{"n_kv_head": 1, "vocab_size": 1877, "qk_norm": false, "tie_embeddings": true, "init_std_o": 0.0746, "init_std_up": 0.0859, "lr": 0.00504, "schedule": "wsd", "final_lr_fraction": 0.0, "dataset": "wikipedia_en"}
Each number is 500 + 50 x the weight over its row's rms, rounded and kept within 0 to 999. Layers, rows and columns count from 0. Numbers have three digits each. The size before them is the row's rms in percent of the matrix's.

# o: layer 7 attention output (transposed), 128x128, rms 0.074, rows 55-63,118-127, columns 0-127
# v: layer 7 attention value, 64x128, rms 0.0596, rows 55-63, columns 0-127
# gate: layer 7 MLP gate, 320x128, rms 0.0871, rows 0-25, columns 0-127
# up: layer 7 MLP up, 320x128, rms 0.0843, rows 0-25, columns 0-127
# down: layer 7 MLP down (transposed), 320x128, rms 0.0859, rows 0-24, columns 0-127
o118 074:457479446524523558553485437442444464422590574449563457518529474495502464400495464513505557451476510544508430495492467583436515398533488551516523543476485543420500440454419521509498467576541550514564439584474566414501527492528509477436587584401488525382545433456553444497534549517537550489516404499482568497494530498479477539420589565446544557520484538446423540490482589468538576582543
v55 096:528488434549434431496605474436496487538487572479553519509393487457566539468516535518461454564509415539511467599560435548461539392456554556486419572487538471502503462525590509446549524421500527511494482428646539532569603477532497540496506549483491445398514519549516478551512475574521465537471548428497514539485449532406435469526481431486462557448502463419504434520513511620515586491501
o55 126:491477521453354523534562635446485485493530463523499448551479498467522523519531576514482466512527550440479502564599466545478519375499556491574511536449461564517459577455574470453524578429470574572553467504519567527649503489480543434411483497555454498452533485542510527515479543554519431393486518490469468457471495382457467497550456438466500585540512487440465523487430474557504426427544
o119 064:533492627606618547513468473551527511469441552521529508512440517481477475483366516525513435501466538457534407559576552532531501515458585520500491449475588458565425497533444431451461459543450538439435586432537472466497512495552470497485514522494589489551479354408477514474458567499520534551509511438510459428457565479512486497401585455498493581495426458521530480539445492548468563468572
v56 101:422503474609420546451482593539484497399520582495512551469468486490483469557432488516587505503539550487455502408359560456549417488480447444556432534525502394497482569495499423491551467473450570455477450555475421558485468484475502467513439472487556600540481491489488577505440511511481478447396562409489498527555420463459495487563457482503522592502526460470478520575547424585516553564528
o56 118:543457555540471433476447555612512587432471439500526557509502470488454442511445504368440491554537540441507481481514510489472567580459485551553490471453481467504468437460538453466550551500534516428513449552458438586462474465419493493496478518490572462525538541540527536504531417497463572502438525412489526547519483515591439606548482424574468552426594499537475600566474556588435511578603
o120 082:465515455481446496517429555534509500448522534420535534465456492460472457562487436590580577432538633568559543445444527488458449480519517491489499541555482557449435543491508596528405537457442474530439532562509401506419463557527497538318499459517544553574522502584517437509544593565529455494473547454483518532509531582518468508460555536390483551522464509441510466486527438498517542580510
v57 099:440561473405560561477479547470411454500589566516412537553505508461454442584415396544487432501626443472356431512472438527516437498535416531533430530557520567556486548559546449505469496518524483502452548512518519467445562477509515468544449505473451466541559577532426392544468479507564522569549440521531510477474454509539505452525549598521548477496580487531512486434576541550544461488513
o57 113:508589497506467515548570464517504544512488524437402492463497530480392540539481467451447458539547501452428479498473403573473447454547463525497426521533497512537442460550516528550387408486562506478446520534581455464497514506466458380596450508531475417562539512526460501449425489519563576503445485458532522477432364404556448484477581506384443538431530484526513543455404517518453489443548
o121 083:431479395463515490511536500476561448463536460556461477429501538415493530557601526416516452471542438496504503508465527418442421473519445516535520477531535609433558586515534396503626588521427528508534450428463567521445518550474467524483396497416510402493472471571477540505493429423459404524518506577574533534464556541429503451489451516586490488458498566516457455434540542550514519506532
v58 097:498562443521513512457555545508490570568562485487598455658563512493433506536528447513492533380514453576479544515455441511478488435357469595489490513481486445416484520467389533539478425551543519532541521551484447514473521564538559518532436511517467524537553466500610468404569445545523510530510540540479440515497507520524512503533555488423508557516554488601549455562450565605550474452547
o58 112:534465511429505465463513499514470533606546501496466505587531493463456496454520562462590583486442490503546499487470430473457483528445462514531536386401553570412518432582495517520480471468412547485556629539467516427450540511519461482487476563583551500489492419443595452468536455475480580484470586515497471528377466555498478516470448412393530558474547534475548494545472527621500442442540
o122 090:495537430598598513526542491562517611462504539489551522543540477500449525421466496499457472458398508526444537541477546428530477427480372586518499597491501479531557537440421529480569488494629542546585423539376492521503452404540474472548524518487462435571573451487453477444590567509528465547515445512510517553498508570534508396515522499534547544413490517498423540534476514550494459508487
v59 102:463462390515490472504550532548475378527437513532475451516551538548460475598531384577471528443476520521423474488563571548534537485599443439558420505524521542565469477501577518609549552482553472487613450487452477531516512470514515539484544431471493508520570422497492486476562477544517569459481543443424398595520500480568481536550485449477442500484510553501593499425576426499545542571425
o59 119:506472502529459566468566472508508528571516529527500441536622475476438445479525556539554474495531532461403524598494549518485509503561490508534458469483528519499512480519568485623471511554544424496545499369492522469596466487605453468517610481493497504592593433584503441477441580461515492409486527443457445589465446538509467578462597489549486522439466524423514448383561455512514460554486
o123 080:525582459594480424513482586477460543580514473565482536436481544486491528513480458473555566585541538503530465424426499526460504569511474447517460509527423547506563484533517578501515540419608554548560455606558493575452509523564501578388494516428609446524548508461510450529491548560548455427480446490485409538493489532530495529595509506415508481545422453472558561502616462504444464444453
v60 095:411583498510543496548442462551565503473477527570420519447507562466448496435500579503400422542437557415416456492548467467497444471377574459540522527421556513407480583486457550527484550461432516434598537457461501413441494449582509500559563501553492516543418443470502553524515482500535523506552450520448521507555529574529541584490502473494431543508486432416481531482540451611469567508464
o60 119:408614449499518545501397484539524627446449553537477459503552530434450433515535460520440507535522557515478496583570552516440475593494534482515520494343536527423483588554495525447480538496481509524511529494563458511463446478494564449470533498460471512496411496546429535496472501557541424466456517514470481477580580582444535456530509476466413505434593473481493535549613477515472641511472
o124 066:453476520579536548527476448456553548535521461469469545487467489573458521513452462564481537545516541397559558446537535523421491459474525521477454556502411473471519582444572569537446508454651541481486560508401482507479536478558445541619445500533436522424484484443516547384440550522551445522517523488423562489480472568546442616498458482541505517487438543560542500474481548504463390396541
v61 096:481516446448458587580569518540475583503520491515542489484510441457465532420536404466473530578465523548444496608554489404486503465479461369488577510486563478423571480509462468474566458476546422514525481545611471556391435522504514497441536444527552495476573587478412468513484453468559561497562509514546560557514487485438409516442571495488497545582457540439523457590415463483474501457451
o61 118:518477492544490564468478479403494488503469530540523495533548481516538481508496553584589443558512573511473457554526540534508555552427563478527519445413428480479469489338522559487481541488494465565461376616528471484484509535549404462474452499490550493454462459519569539609489457466579515604452497481554562485496463473481415449480498587591462491382521488547516400460526508513424544486420
o125 075:443515505510464616411672494428488495463413532454529486477516548508457502464521394443510427513389475518542495548578521448551478551432489546493477553439572485491581488497392441446591468530517478485554490420510481485480530508406475516537620474505443512519483471477423442487476559489473540554542479500572471532541509464500548345484508456550548552462514437516563519523469536569549516503514
v62 097:552584603447486579485531467498601466416561503489521492474466454492504578478521511494457442457478503478435617485543584473530513494546550479490494460610553527470550472499570479548401356460551418489409482421463537478506441557467565509475495498446469440505566513570501492534558614503511539504484458432491523446567423559506567468466530561502533478544501486515363519505577521550462554540532
o62 115:505584479494431468481524434445694470478452483573454501481472542572476612515409520524440517601515488546588441504506583512528515480588552577564462502487539519467535466482523506487497396479509515526528542460492569525486515509577570486530528494448440456463568502454482462496542577576463421541481471471533522529520490532556541485543405561427541549419453527610428463550539454500535525511581
o126 075:499515488519512496414541519420530515468485483516497435492447473548482468604561505415569444524473508433443643638431478452480530504522473423472436573452560433411502453526506592537472524488461490435505466450519486502561503563449529520566500436457517442573471550564482487441580510509539534464588483532511496479479545502452485466323587519509447498536591451554538430462476488522542514560470
v63 093:524531515542473535525581563420487535528483457539501492579561485511478544599419515473481407548557402497484551549594558470507423492433458533480440437492387520607460538521431456475557407521499441426450485510477484395500448550567486550418522585578542443493499532520559536526491450535507491499473533496509518626518486496476485498548451498423556448536533515498502547403453584502513607561460
o63 113:499433468532550412478540541498517518489472556507452525509517449600518486528473537483506478504608496464522590602594497539581414518511444443519444436413435501461516598506448551528498424489495478437557453476490493366540515462529524514461461531585417482551552617537544452559482531599532561455502500555555522558588524502475475526511420431462523557515538564521521493529381566488540555537454
o127 074:464560497531538530528525469521412518500505529432527460600483492452516514565602463539530502583506543611481499429559548466463406552502471500523468536579519552537449539497486392552506433461415443554536480501466563466489510519371486410513518534532572492564499493550583393534520516507518469525495538528583376562420474544505542465516471544471548416522593491432484562525467604422485475480480
gate0 092:475524497536449434469589511426498504483519520401574507458480469549482524556421483495406463398460496507470577479417518461529502513556545498536530590544501595513489459393600490501593514553528390528483484539543425446535454570484530530572454551533453525529505522489498558441562477465418444440497554446461495461599444535497564397563604497538538510549469568484545512568503469497490585573475
up0 096:433528591528459506540527576541541492500509404552409498562526470535446507454458473486526533451465480487518587499496505549578560307501547560506575482469460450441505428520465517494479435485486553452517422459540543530529456466594545504523472449534487492652492478485554549457542395502506636532429489560556499571451437486524496514524494568496442497564487564492536484499566479519520535408553
down0 096:496498539447496464414589562441591523508463618539450542476589474502500498491493521468478575489559422425499464509412498495502408531519431538571490585552513522564442425562501491530483581460536469548498465578463500583543428537417615510553581474494554585488500400405470477508523520535444489418494498540528526528563533475441555455413593487467562472435473501542466538543468510443492454539532
gate1 097:436511484491382536474459577485509467536575481585525558512520480514504511540410485502534486519507550531535563490544421511479424580522515515469497581537545587472522608562436453535531531420547503459490441580490447505462508482580488589443486463451526520531489521480466497525470470480376524414530514420523551545529547604457565522596454591536434377552567595498443488542542554482502486519582
up1 095:461515510452507441487430540492538493602454431558577507570524445453580561457430534448452573535509507482534498587487525499497440540445516547566436524533493556551425482422558426573446504446498448505482530436501519528524493494535484562548510502584583558484487527566568517340523512529602450483510582485599475564486392524505422468552484496479490421562504481473480488590500466503533466379481
down1 096:600524515576511416499455474466475523445508509544460455466536445537536490508462523507422516502556450509550488534405540471467390527475493464486593583549441452496538486432512447464519512514413582512406502528484513457496506457486460423517492518544562530456446419450467491621478480485580481428527507377502576406526521500578548398467514459535548549550540528558403503552494570414518426416447
gate2 094:547460554435490529524527572546525445450511624426478417493511545569536544500527516601499410501481440496639456537599560511549546600537537455540506525485407529507515512495534509553532559504505476452433447547433524565491522430524514525543482540542524615563433469555448532406482435542568527490561432416560500519572574459500561489517552548450478503507448483476460523397528460467458459444518
up2 090:484486560457384532408499474433496515502488418418451557516483374473458529552608429516522464545531415525522512484540539498559553516543447401429518486408549433566470421433384504583452562601549473465570497501550551443543492520466572447475562505424433449497482473520446439525494479535517612494462540602512405447528503454497525450515507474515526533460481498506476473512465484540567512475477
down2 091:509519370507569508450484532504532464548525498444506430513503447529545474534426580505445539419466507511464464495504396551558492530405483483594578504575458528405499515508578502478556441538537615558514475517468461511498462516535460419466452546548508609475466440440535534508488510409429411495548504381552504521447566498505471453590370431475557515528456538414485534477490474431524490541519
gate3 098:506503569568406445519549528411487564456541537496532471495495464511542539576363414516490536489463522437477433499459431410365463468508493505478543492531556477445542514394481560539478545484540542433498404489569506482517527422437426491432435523477544529459513507501538470585551492485531553384435466521476431438531615536513494520480559449433543545478467423533554472479508429514417442490452
up3 103:453427468564423392540452500550509640437468587472413488414535512478503448547483491475513535525473483476476544467458516516430538488450559443519450585501424521433567492536507563548469479504554582557547517540402547551443562444648495493541481471536505515538510490472458584517490561528489574536380512523522488566547498579525518466526458475588445525476541462485394503573536543475484551547453
down3 100:480445584523508609469499461434402465503442547581594570540374466525516508423457458515398497485501453453450487514561511553530556586494505535499471462565546537497565544598558536450418463414473506447434496475531426422567467542549477508511441441488518516521532521514513527400495459497465452466573525480449512456527550485495561454501605417470515472438584533489528517499474572539413445416534
gate4 111:565546432494610485517488411504517477527358482410554499554535472544459475496570442460420481509461530415501484454556504584565378518491531514539579469516457461492531463598505532531507547521527514455461563554510436459507505540523489539469464513463521478543440513560553613470471562378568554466446467403462577536517520517543590513498428429488449486585454423440499501533511474483444491582482
up4 105:520547504472523496499561517385585426561462484486585509509575505469460503465534444511467530532470598563446415532528479552541527521481561511520518484623589526466468480433555524546526546518440557542574442530476565570524497486520520533458464476616538526560464494494500489504458627500478509429475441486471514536517508532550496474458602433549506492550532556547380644580567490429455503588504
down4 101:429499501519562532548468536577474560485551453449555468476503379520486493559621472536593508515486438515504452496510567636578465408521500459504506489523440538491504550584441442428569526447456525457404466520459570480432591592488507512501423488531502535433468439435502469444492575471491470536512447500585507499361569509520496514470486485544543492454553494468469513547564607487429438451485
gate5 101:488531418483502470549540499564449559447529537504609490423472464453416458497541462502536444566495576531553405479457429512524472415443462551540542476506538459532551470427522429578482505510545453497586467461431431450444545488494488427523452561461444546538522487476460490380444492453553489390595464395523545477507403491430457547458534510470537561494394528498456369474531495553499527499517
up5 096:492486466453423544553468460428558502604456417407469430571430517477524645425506476458531484467531466518517563629510508450545515521584452480455500533529488544594466577395541491530536499510426521473454505429477530469553469533484492560492508578515593558474522502489560567448447579472497527544491575507482564449488526479438473402478582387444536511452554519520546500579503563521539516474518
down5 094:530528509520467467529416463536483501461425459527585509562477497456457548451405470532551497541509415479457540424556467521468465523472506425545484539471432564516529578486521438476536498528447453551563513534474419483503607523528461576455471541444456479525505529429397497537585477472489396658433481494554493446544479506576419470502457601506578478487482503463446515391404403525574471512497
gate6 094:481457484477586460539517506579514476359441488555448538439470464496455560573516524502561473376538494545538547450465500453441525446476401431579417471543480594563435527398494544517421451525595610444563511458474500537566485543494498526599553451467487533512402469458545554489512530534447530473460462491423503407527546535519510496512517479466557530487545588541514550574426501554497518529479
up6 099:541496458533495512425427467529459462461523477531547418613498511419537425571476539516512493534468529466557505493545441432460587428520405457430474540539518472520401497458606531559493508465457577569536549478477495569532449505493547513495408453513496405564540479496571509480443487483486511397597534581563616437461556552506540488432554476567472396435418529496471489469570511554491475471540
down6 090:636551510516489530625475440486489504499513514524494538468469490498539505525483565496467480550495508513433506555408541617514380508516518493597508432476526500549397477539479503509502455511503484522517556465544514489432516560465608367478461453459441593498504530553448407509544498529501430495480531506442503510640376571474508519440496457628484492542454510484423466462577552518473495464448
gate7 087:423552476470625526434531573513501485456447487518499486499410435554488525503458526451475511379485569462473519469560500427503526491484589422524540486565517549446445441502481483395549518499408459467585498476551455453639496473511498486519446551530477559490379481545525470566471395501467509519403549530429471497446536497545511529476388451526606494495492502621451457532580507489490537491514
up7 097:508437467503558491521483525468485552519392568520538512446467445458468526433509508552472448516503494517465545546465524541430493408520570556486515525456573514530650463472537541505550514482545543474478379484470466534502497532425515580442563500484417522520512576522586439483603479414532510515498456465499567627546419577572551493381526468517561575413478443496484500541551559488433483592467
down7 102:409423409523463590438513488532487499587457521454473540462546585527577545553586469531476422428484547442497427472565542438502521432480597480520501418494546512453482479450507561439507508439539564473443512427469503422505510434468382483562494475518459453447504529562477409519508551448579533508514457577565547435412565578486517512404530490456473422526432550511510456581453481529560505489467
gate8 099:443539500442448531480463427546439581555557527436547485473490524554512519459496459495439542538520488591521510463483551472440452494483495433501580462535545518516568447498474632390516531544430464489538563529484534523490581580486546577617504436539471536501440395415548543449397527406429554455482507438482558529426497468557512481447468554492378549523509525540552433475547528509425525458463
up8 102:480485503484497468534511479518453446420489477513497492440547489504559548470457506568475510502610510584468498471471444498461433535455449495474531580502594388472548457478557403552581500563506463572501506423607535562514511497475518440560533453588575509600434454440514456441539484547511638417501587562555548547525475526505557528473590488469472466458406526500438388503465548446476549474535
down8 098:563455477598478427556508568421533466491455546482500518517492555472523389467527515491523448477348527557462489540560570444525601458509511502596484529458450552492557572483571462530384473500501560363417519527506458524468571483474497493533495597512488462417510486462575454516550445477516512552540381470483460552522475564474531520484469501597568399580512504476544470485492411519502502476493
gate9 093:559460519503432489499456561567525476489602397573489435519526511487531549503542504475537513492497498607463500506588480531465516508482518412433518458455463468492540522534566480472500552507508463458487515570496488535509610499587475532439538500578542482510521483560558562485464501488451605497457466487589599522497558474422454502604530428561477513474579658568645440551508528580562480531456
up9 113:508464499532474429549461427490501484483453522513481615495476513419479490384434458532461457485490471525523564543459579560540477526555514517539489506584472502518565507509480428452441500439543549521489575524550527531445418483488532458513462536501559585488506424588449425516576401421499378635467438535513364516529495564559487476453522522487561518518446484589481494548468372487471437531507
down9 096:526571550561451483568475461520449510517571522598544538435476435509415591459442413453491446507511504521397469502435536525536517530528493616511496526528589499480438414470473398493495490446445422568636512469500468532470476489511578510526373474441498455388465519536473477457571529502488415491546507579438534545520488478558503481529480451518498514563502460575588552463507407448498562469534
gate10 097:648552481530452586432382498455547458516478485509533458525497519509530587511492551488519501568482521509436398534501484520445500463509499407519569461451476485462481491523521534468518430562527574426530542441487538522495596521563435483595515580406460455576483416529528474512468464590571527502519551497488482483440577445516510500548452569520564598455499496442530564542408445473634471557490
up10 097:522511483522449515525534474508504454519541446570455443476576505444465516454493475492644486533485474507410563530448487501480580570569529496563491438512491548443411494416443504573591547472433505466489521454468539371499515500585431434514430507516525627507461557491467469481438467536413598492545430578540414439568514524464447473492503586503469446431541473477416463561481444439561547487502
down10 104:467414544354507503454496476452566469528480485485438474587598541509522519378557467512481508496442448471543519490423484463503597383533505484610511595434515530498491485505565456520510523460549466467448518441483411529482595483523404538551489497562433471498484510466541462437521523534536524500393546497499519529436440464512468510501547537390513505479443483521388512518544584403550591459500
gate11 105:477444475471483454571506504501512506506562450453524530509452453532536445538462532492423508410412490454597448504448412456512475485431487465542498519436637506421526439522506453465493597558449478512414469572472405459512487542428445524507459555485489509456549376505488523471475522458586487483513537479563526516532430582370509534451584624450553492561544406509569581522523494515506520476557
up11 103:579440545447539476506393449585456486544665575515504466541568495528583459521432552554548492501470514526577475506445454434452584481532554451424524520474509492549482486410497441483494606491502495495451479465502533553441533515402412536501527555460471492556537429518505488547447518474544518503578470497422433417515448464430478504500529473443589398474430478536495497527446588410474446512563
down11 107:424542530573431447438526486564574534454534464486432500439518500583421553477462502490515532537535422488563411493497579522442445476573486446500516500591549625520482479523443471480555515439544606502503471508591386606513556531505579443478535436551453543504523518500474553443450449512444565463426567443596434488426427522502492489472426539541400479467515513417466455470488478524517526490475
gate12 095:518478544536374480522530445522537491538386532540407514607470557541503539392470519496493505499455556486518499596540624500401458547480552550561425496471527489529517496553475501530437545592528483382511494508538531547489545583458465549575547438547539643510498501489526458417540563535637402489538546465523515536523509512514538487502536558439499491472461528444514464462512463503553500564450
up12 095:519524502557508484492513457451483528503534483472543507466439506496486547546615490445417510508439494511509430431538325451553450465508517460403529406563506431516461439430557496470495524440477524456488510525548508446573446486514525393556472557503572450449503451510527392522545567500517599469591505457394460471510468528369521475441438562463474461547507469482418489523451511610518535561484
down12 100:518452495457428500509592494523517466401549494594436464509525474481514466467461512450489509541551540474556499573429517493492498477540498479554558444532540577443443491574463538564572490493414432488483520426545497551450498537541420569581578410499461509512525497475488647334518498501474447485395515449531533475537543471568513535483587344488496526489446465500409547459538516564514481490499
gate13 100:549490629515480504483436491497477550512490571587433416471377547451441458406523466499509596474556559509467560449551440542469434450471444566591483477493501494544449504422514556434629459482534558544523506506474471586506525467527460445532528529469532537457460481497489492474521513427488481521520408468431500479578514418488470559520524494554447470618559585500601483503536544464566526397460
up13 104:492504384518546483492508609530405480497526424461524473497412510459494572546397533418582510510538470497476499582543454455497459464573530498478548447465464448502561535525548576488532512548514550524435493394424511474424460615419550577487518544425570463486437462446539559590442452586532502416522506535520586554528487587483416521563440552508514508518512451529514525436523469480493584466475
down13 100:505496375473526580488461521495526490501473538579546525517509469441583471481456441456460530492435479453451432389531483545528474529529544596487472432491494517549430624453536477437572482603554458476439501517472552557526521435556580556514506460489492486478447556543477505510573403511534491534511482429438464457567592466486616453466477482497484389550503603487440620512440553463505466447485
gate14 098:578489541512436555418544544480496576406488583577485502545528467503444512542540459487547482449489439501413543524527465621537500565473504491390431567457506568565535585453492440561558437493559557498493405473478510454475486543513611588448511455507496527570550496503389504471516471496516557477524613493534469517542481471458534514566484444425526462486580450473543474422564542523434435508401
up14 100:517515509466551548443509551550539554475424528578520474553560518528526503501502471540551439416423485507528481536533422464542499581519515557478565480478567468462454403447499465584563515501377553443552514496511449537518483561506509378524452507528566416570423398483499485524545465560402574581541486547450550517421473533533499425437457465538491552453465446534574536593458498555562463545597
down14 102:441412493499459553543550515512457373452487500495470432471466488434467622533547587458529548519472503484519507479551485510509509540453455477440366490444539415456533491518602503542517486502478406617423492466505503520565438474387547579549498421365455491472553540509474504491494470404556521501615456483510478538540501558483444461430567490485520515564560540488539577504431479517497505497433
gate15 092:524544460478496449535511594500529568414514575514491536425540514554438496540533499479497433469508399493518573457416400440565500499442443445573489595562529566432549494508538550556439523499581544495559498417517518542598571526570517515553527570432501464608539522530487639565540452454500451531505515498539509463485524526477428450535394482525492451509535551442471502536528469611433546456499
up15 095:556498514537477421613495621474550462543645498481562539540486468408465563489463502504521525494494583386440541459489498488441528469441559618562465417527522525476514520414509597501429548533549490516529509462429412538433560463535518472460532576503449521428507485522386447493519515495549479483453532477552465606569470436521498517572516508446462516504479459501569509482513545407503441579491
down15 099:513532493557480479447486536533489341561444376528499528529500479503520434515490472550440507533566444526479475509524473541447594535517440652497503517556522460511569497468461561372455470530411500479394499463565447458448418546471455492558441463466504506434544497503495541511418424538532453547559488481490480540516506511528606493516549431561456507453437435513634456507442522531440493517568
gate16 094:497509508430486479600533505558448408514541562518554426487455488564494485541503611482468516485464512513556499492531558517505510485520518508485463440591481602479507396438491427493461423537381496383383511504452483480548488453574418523515391537545461450520558520508495475444474548459488512561507481547498471567513551560511501472417484509633526455527553405498511397518544583456523408531542
up16 088:361490553482515466540444530512612495474522471482485546534374499502524493550414550489521504433526555473470402472490545566488554488512489555458497417511455504510470524511530450656452469604531472500480447541496548535483458493526546445555446486452468550610472592523487508512471462410491470494529543490435410500435518496490594451495443505498558387448560517537448541428531567566448441427540
down16 093:543552451449422526465522531428453458473470480479475598484560547502538485529568436554570453478485481501505504556509552462514534489452543339520525506506526483579415437474495474423537517354503606561591468481522488550544516541460513520399539522530568536441483544527427537604520507497491576475448454486514515454543462408544448467556544504498491587524507534514507486511495384390425535523434
gate17 097:507617400484547491451526565520511560427522472516626519535459487524519505604450512462473528518568537525544490523494498514370603546516435409440424552558436482540498486516526610481514366463494517395411568513528463484486452553469566518473537484546556541512537500561502496555459528424480520502407543548450447509481566511476565436501514547543510401532553513531501507513478536507543448499398
up17 092:533463487507486397496410499548486464529507554402398508468516468484454441565515534560560515488489521529506558542461482566524428449439511491520489504482577488449611495476542439461436487470515549540528464459627487688540478463529482453453453560499573548467521594507462480512472479486465533465575512518442501457485399503548472486533506577445631482510447476366502511452522478493492529588434
down17 095:629404462553458441546511440448508484495549544531563551550491466574514528481455415506451522502494410527531504507550520465502483548466413557430513527570482444565472445566452541550583491456489556453528548507456544454530433468557569556508457456398473583472482382466522451561526452529452558613464469501510465520547452432477532503505485497648519539472560515590527562505424461504536481438549
gate18 104:519465542467530508523504446450449542516542495532468532461437518474511491565530532621444438394640542537492573504487605544511517554424374547515597507509476439461547404438520520455526508460531504465593568565528494472448494520536443512490529569498406430508560566547455515598415541453497510492510493507470510519513515477472537484483552493565529571553442571445504462550597517491577474491619
up18 101:549500503496527495583567477450504546604486567570429495438502457592492521548482442507520487422446472483538507431548411462617463581489453551541547513532532488627495411538511463483507527437491501585486488445460518481481480532511466447492487476465464502486563582504540499530462482514552508481610583484467476447560425595396588472614579572525463547557545441482500545428544548471534425485548
down18 099:576506494557533440540539450537421493559421488534438553530394484586618463518545574543479493523556530447442516540482555510584489549476556537513520471482532523469548498534456560537508514604468566488522526447474500493419523544534556451494527568483438536563633483548452434556406458513431527464438431579446582484536526538484484428516580480620509532490532567456491520516576522426535538511579
gate19 111:545454358517562518466478531433465448431547444486490581443455482554545470454412469477563482471572547573468529472498464503477565542493529379547513464440566532493428508456458550427506529473515437567467446537486514399566489567479503538512485459472492505507402422532489419540481442552414532457567468494429486438412619473424477466512481456486434454496519537453458506539453595572452537458455
up19 103:596483504591467536447470495507464457442473504584520466466444520522568501479433496475572573540444342489511517461464506518530465559502496437601447487457513432423517431513493497542547488506493441501472591499573491497405505516501471566418550491502466485603494539509479485540473524440416527492438512477554498401519461424577635505458486485586594476445458498412509530523520369487550543525466
down19 099:548509511501450490527463458525486466507481547497480578541483508510336544558510518517424418554433491464544447514513524538496540546574497557467557423373507499527484455380473489484432424467529517529495583491557427529498565467460533487517473439446512443527580486506552495431507502552595450499542550484437494449358451602547469454549465474465509488497622549524547458476373537549471497551496
gate20 103:485485516530580551494488504412545557554511415511420502511458458526504516460452414482440440473419590579485467459599470469410523506471507496465524541462421523535490403571442558425567525460441502518564449493422456521483517519624483515467461481511426533432634485542497596482549485407531474491514483456449454511482475513510492520497464413480551532516461576516415485627492543591501562444527
up20 101:559554441578526441499543523457479483472517440549505557500472427533578506478360424483542482493534542392551434503491574527526470453509404539517501540476486470448491459464446477460506419490515388537417490508454513510545475570437496350484556512512538412556520450488389484439413515554476513494494533569457531487461467529420461443570550524565405437473512497432503463429434510447445462534463
down20 100:484474451594514529514435586465509455588525498489458551485582565489489483436447440514547436468486582463436443493558558452439554469565541551499522477450434489476430515551394560511462530502443435497542438522490482551486522459575614527496580489468573587514583528409441428497509543451575428427435482514522575514633534574588452464457444491523426487545509479522514505474546513530499572504515
gate21 098:424506510452541474569608438522521561514513563570543532551527487453427469485566484601442459500542479511514445484526596635449605446472438477459477509512539408452549508579463415385472578501476424504472546527475500558448521385492522441520525492449508572516477526565578490504552531525548452507512445550404554442518509539565478486563476472470457553527624455479524570511522549476497512529468
up21 095:511609505527558437478459542587519539487460503558577500526536550458442409432571472509525492402522485553438551488533525457497486450579610494492538476523445405465543562446521427505538547497352518487479488521525478438535547496485580454428591473500541455510488434525567499498483479517495546437430478591394459473482584456459480495463497545510536550466405441600482520434372492488493468487510
down21 098:517582504502525586515551494380502436558552437499572553440520501395527496497534561516445546557474463538584418491513487544612470550465453491518450463498515508524532439464562522462535495499492518538539495568494451525442499480445490422446526414610522455427447537434522516526580531461434428404557521496450547395606465499476462476560528461433544531514415417478454505531548533522403531577483
gate22 096:466521468532529411614463585521508401374542510560553440528441493454506472468410526491555513464582531461475512472548553485512480524501429471464512504468471528492608539462489527536505446450499498581468579497437432461444421601573376485519546443458469471470475517612519561489489516508549508491401591431584567447549509488418494514566476415512503555544529406444489499497519534502521463529473
up22 102:529502504438467519524533471526526518491436488450487520451558479455517512602571527450513474436477385576531491556493510566504469442382506628523431465560507456406482525553548470526475475562557519529512514512452500475541509496543568464459471468495603474528559522601440475367507574426509431461555625477510459552434555493606474485460540557529454459416517549540546466513554472562514419475557
down22 097:458384448573612543497446453424448431456503595481493487423509476542519443491528565482552485602525439451539475473472472540478473519491485422555530449452442578567430470421470441472503516520558573529522474545555560519564554484427567519532521365481480601597479468467544501491537529486524523483460479577446550429469481504383484496579508504403422535507535516492498455516535459464434484565473
gate23 102:529513444503454482518546519437495616470560474560529450466486501465467415526511441565518529434545445529494448521437416566445476533537483490417516532566498470424462538470471560494443498433487523463516478510530504480467494518600522474440410531427546447459428486419411597383519511464429397474345465435439458477511517478566479574603516531489496450573499462476476492470511454592578507516483
up23 103:486529434460534477501568479592504533636442457515467459488608433557498589533524435518549441548428464461466520417559579488556546390444483456525455535443510438565460367478480554547589577501457519540454477405529483437484477511560490459382561476520496447496478430603513373572534486455516502504492483526470486507484444564518532511498503576459513538524488536482532507545502481494486573441514
down23 106:479482460492548485524510525456420452537391531456555537530465516500507535590492459510532424489493473442387516579443466499486501532477413500510541511527534557507497485592580628570564469565560435475470573365502519473405574482470493509537583498521493590491407375535444507546621470560487504439471515548423457548450544532512522547471548465519511487480473479531516486429527526498606469442490
gate24 103:504461525559423486424436519486531587466510381468547528555414488493494395579500471450497510459556536540551497467541467491410488525511484479573539510519446518480468536511556476458579541535525569508572499501484514538528543595545470522409462599433475557547473492540487557486531463581563486521511649538430542392420504514459439552556498482527530564503458508562390441433522401526467443505445
up24 102:517578552441501510518493416494500448526512564440525457456480437462406509402553468565504486516541552453537649578457544506501470401543496451498455516459665529434453451429547508465514434485515551561541516493529521520493472545547445513480530413564492517537467399546514490550530482505533559506394563506493631535493504392466491466569470473531410534486487528562462500523601499474441477509484
down24 101:504559507487583586454474566541470454567479437590405486553492554486479549565530442510559483432593441530572584459488435551519589518499445551446473485428436485462542526557519492471501516610480481547427534433533526576505490472456503410443516496514566464468513498450573505496614577520481385482505532470495443561440508460539470486497470535431455460494556575581503530586491484491500615414502
gate25 092:469522513426429439514509484462469551440483396512505529543520407492490577468466597542497502484519527512482568506546516485459462588475449420538403521626503363540479480522549517453467426457400452537510493495445400574464483515506521477472552522453427432470521582414507533531519537540584474509432489530552452427499492370492472529540411472468468487451454573568523545485550576419484480472499
up25 097:486512543427473435621504450549537552427514494456512520506476443473517631499487538448533462530483533493438554525399523490573550600425499569478453483496513542513503517472562455486519443510499443505437474509449429447495479509594427562423515485618431477548565527449535539472499499432502430516423550398529581477533495452503485550475531466388400456496539557559508549453513516498597437462411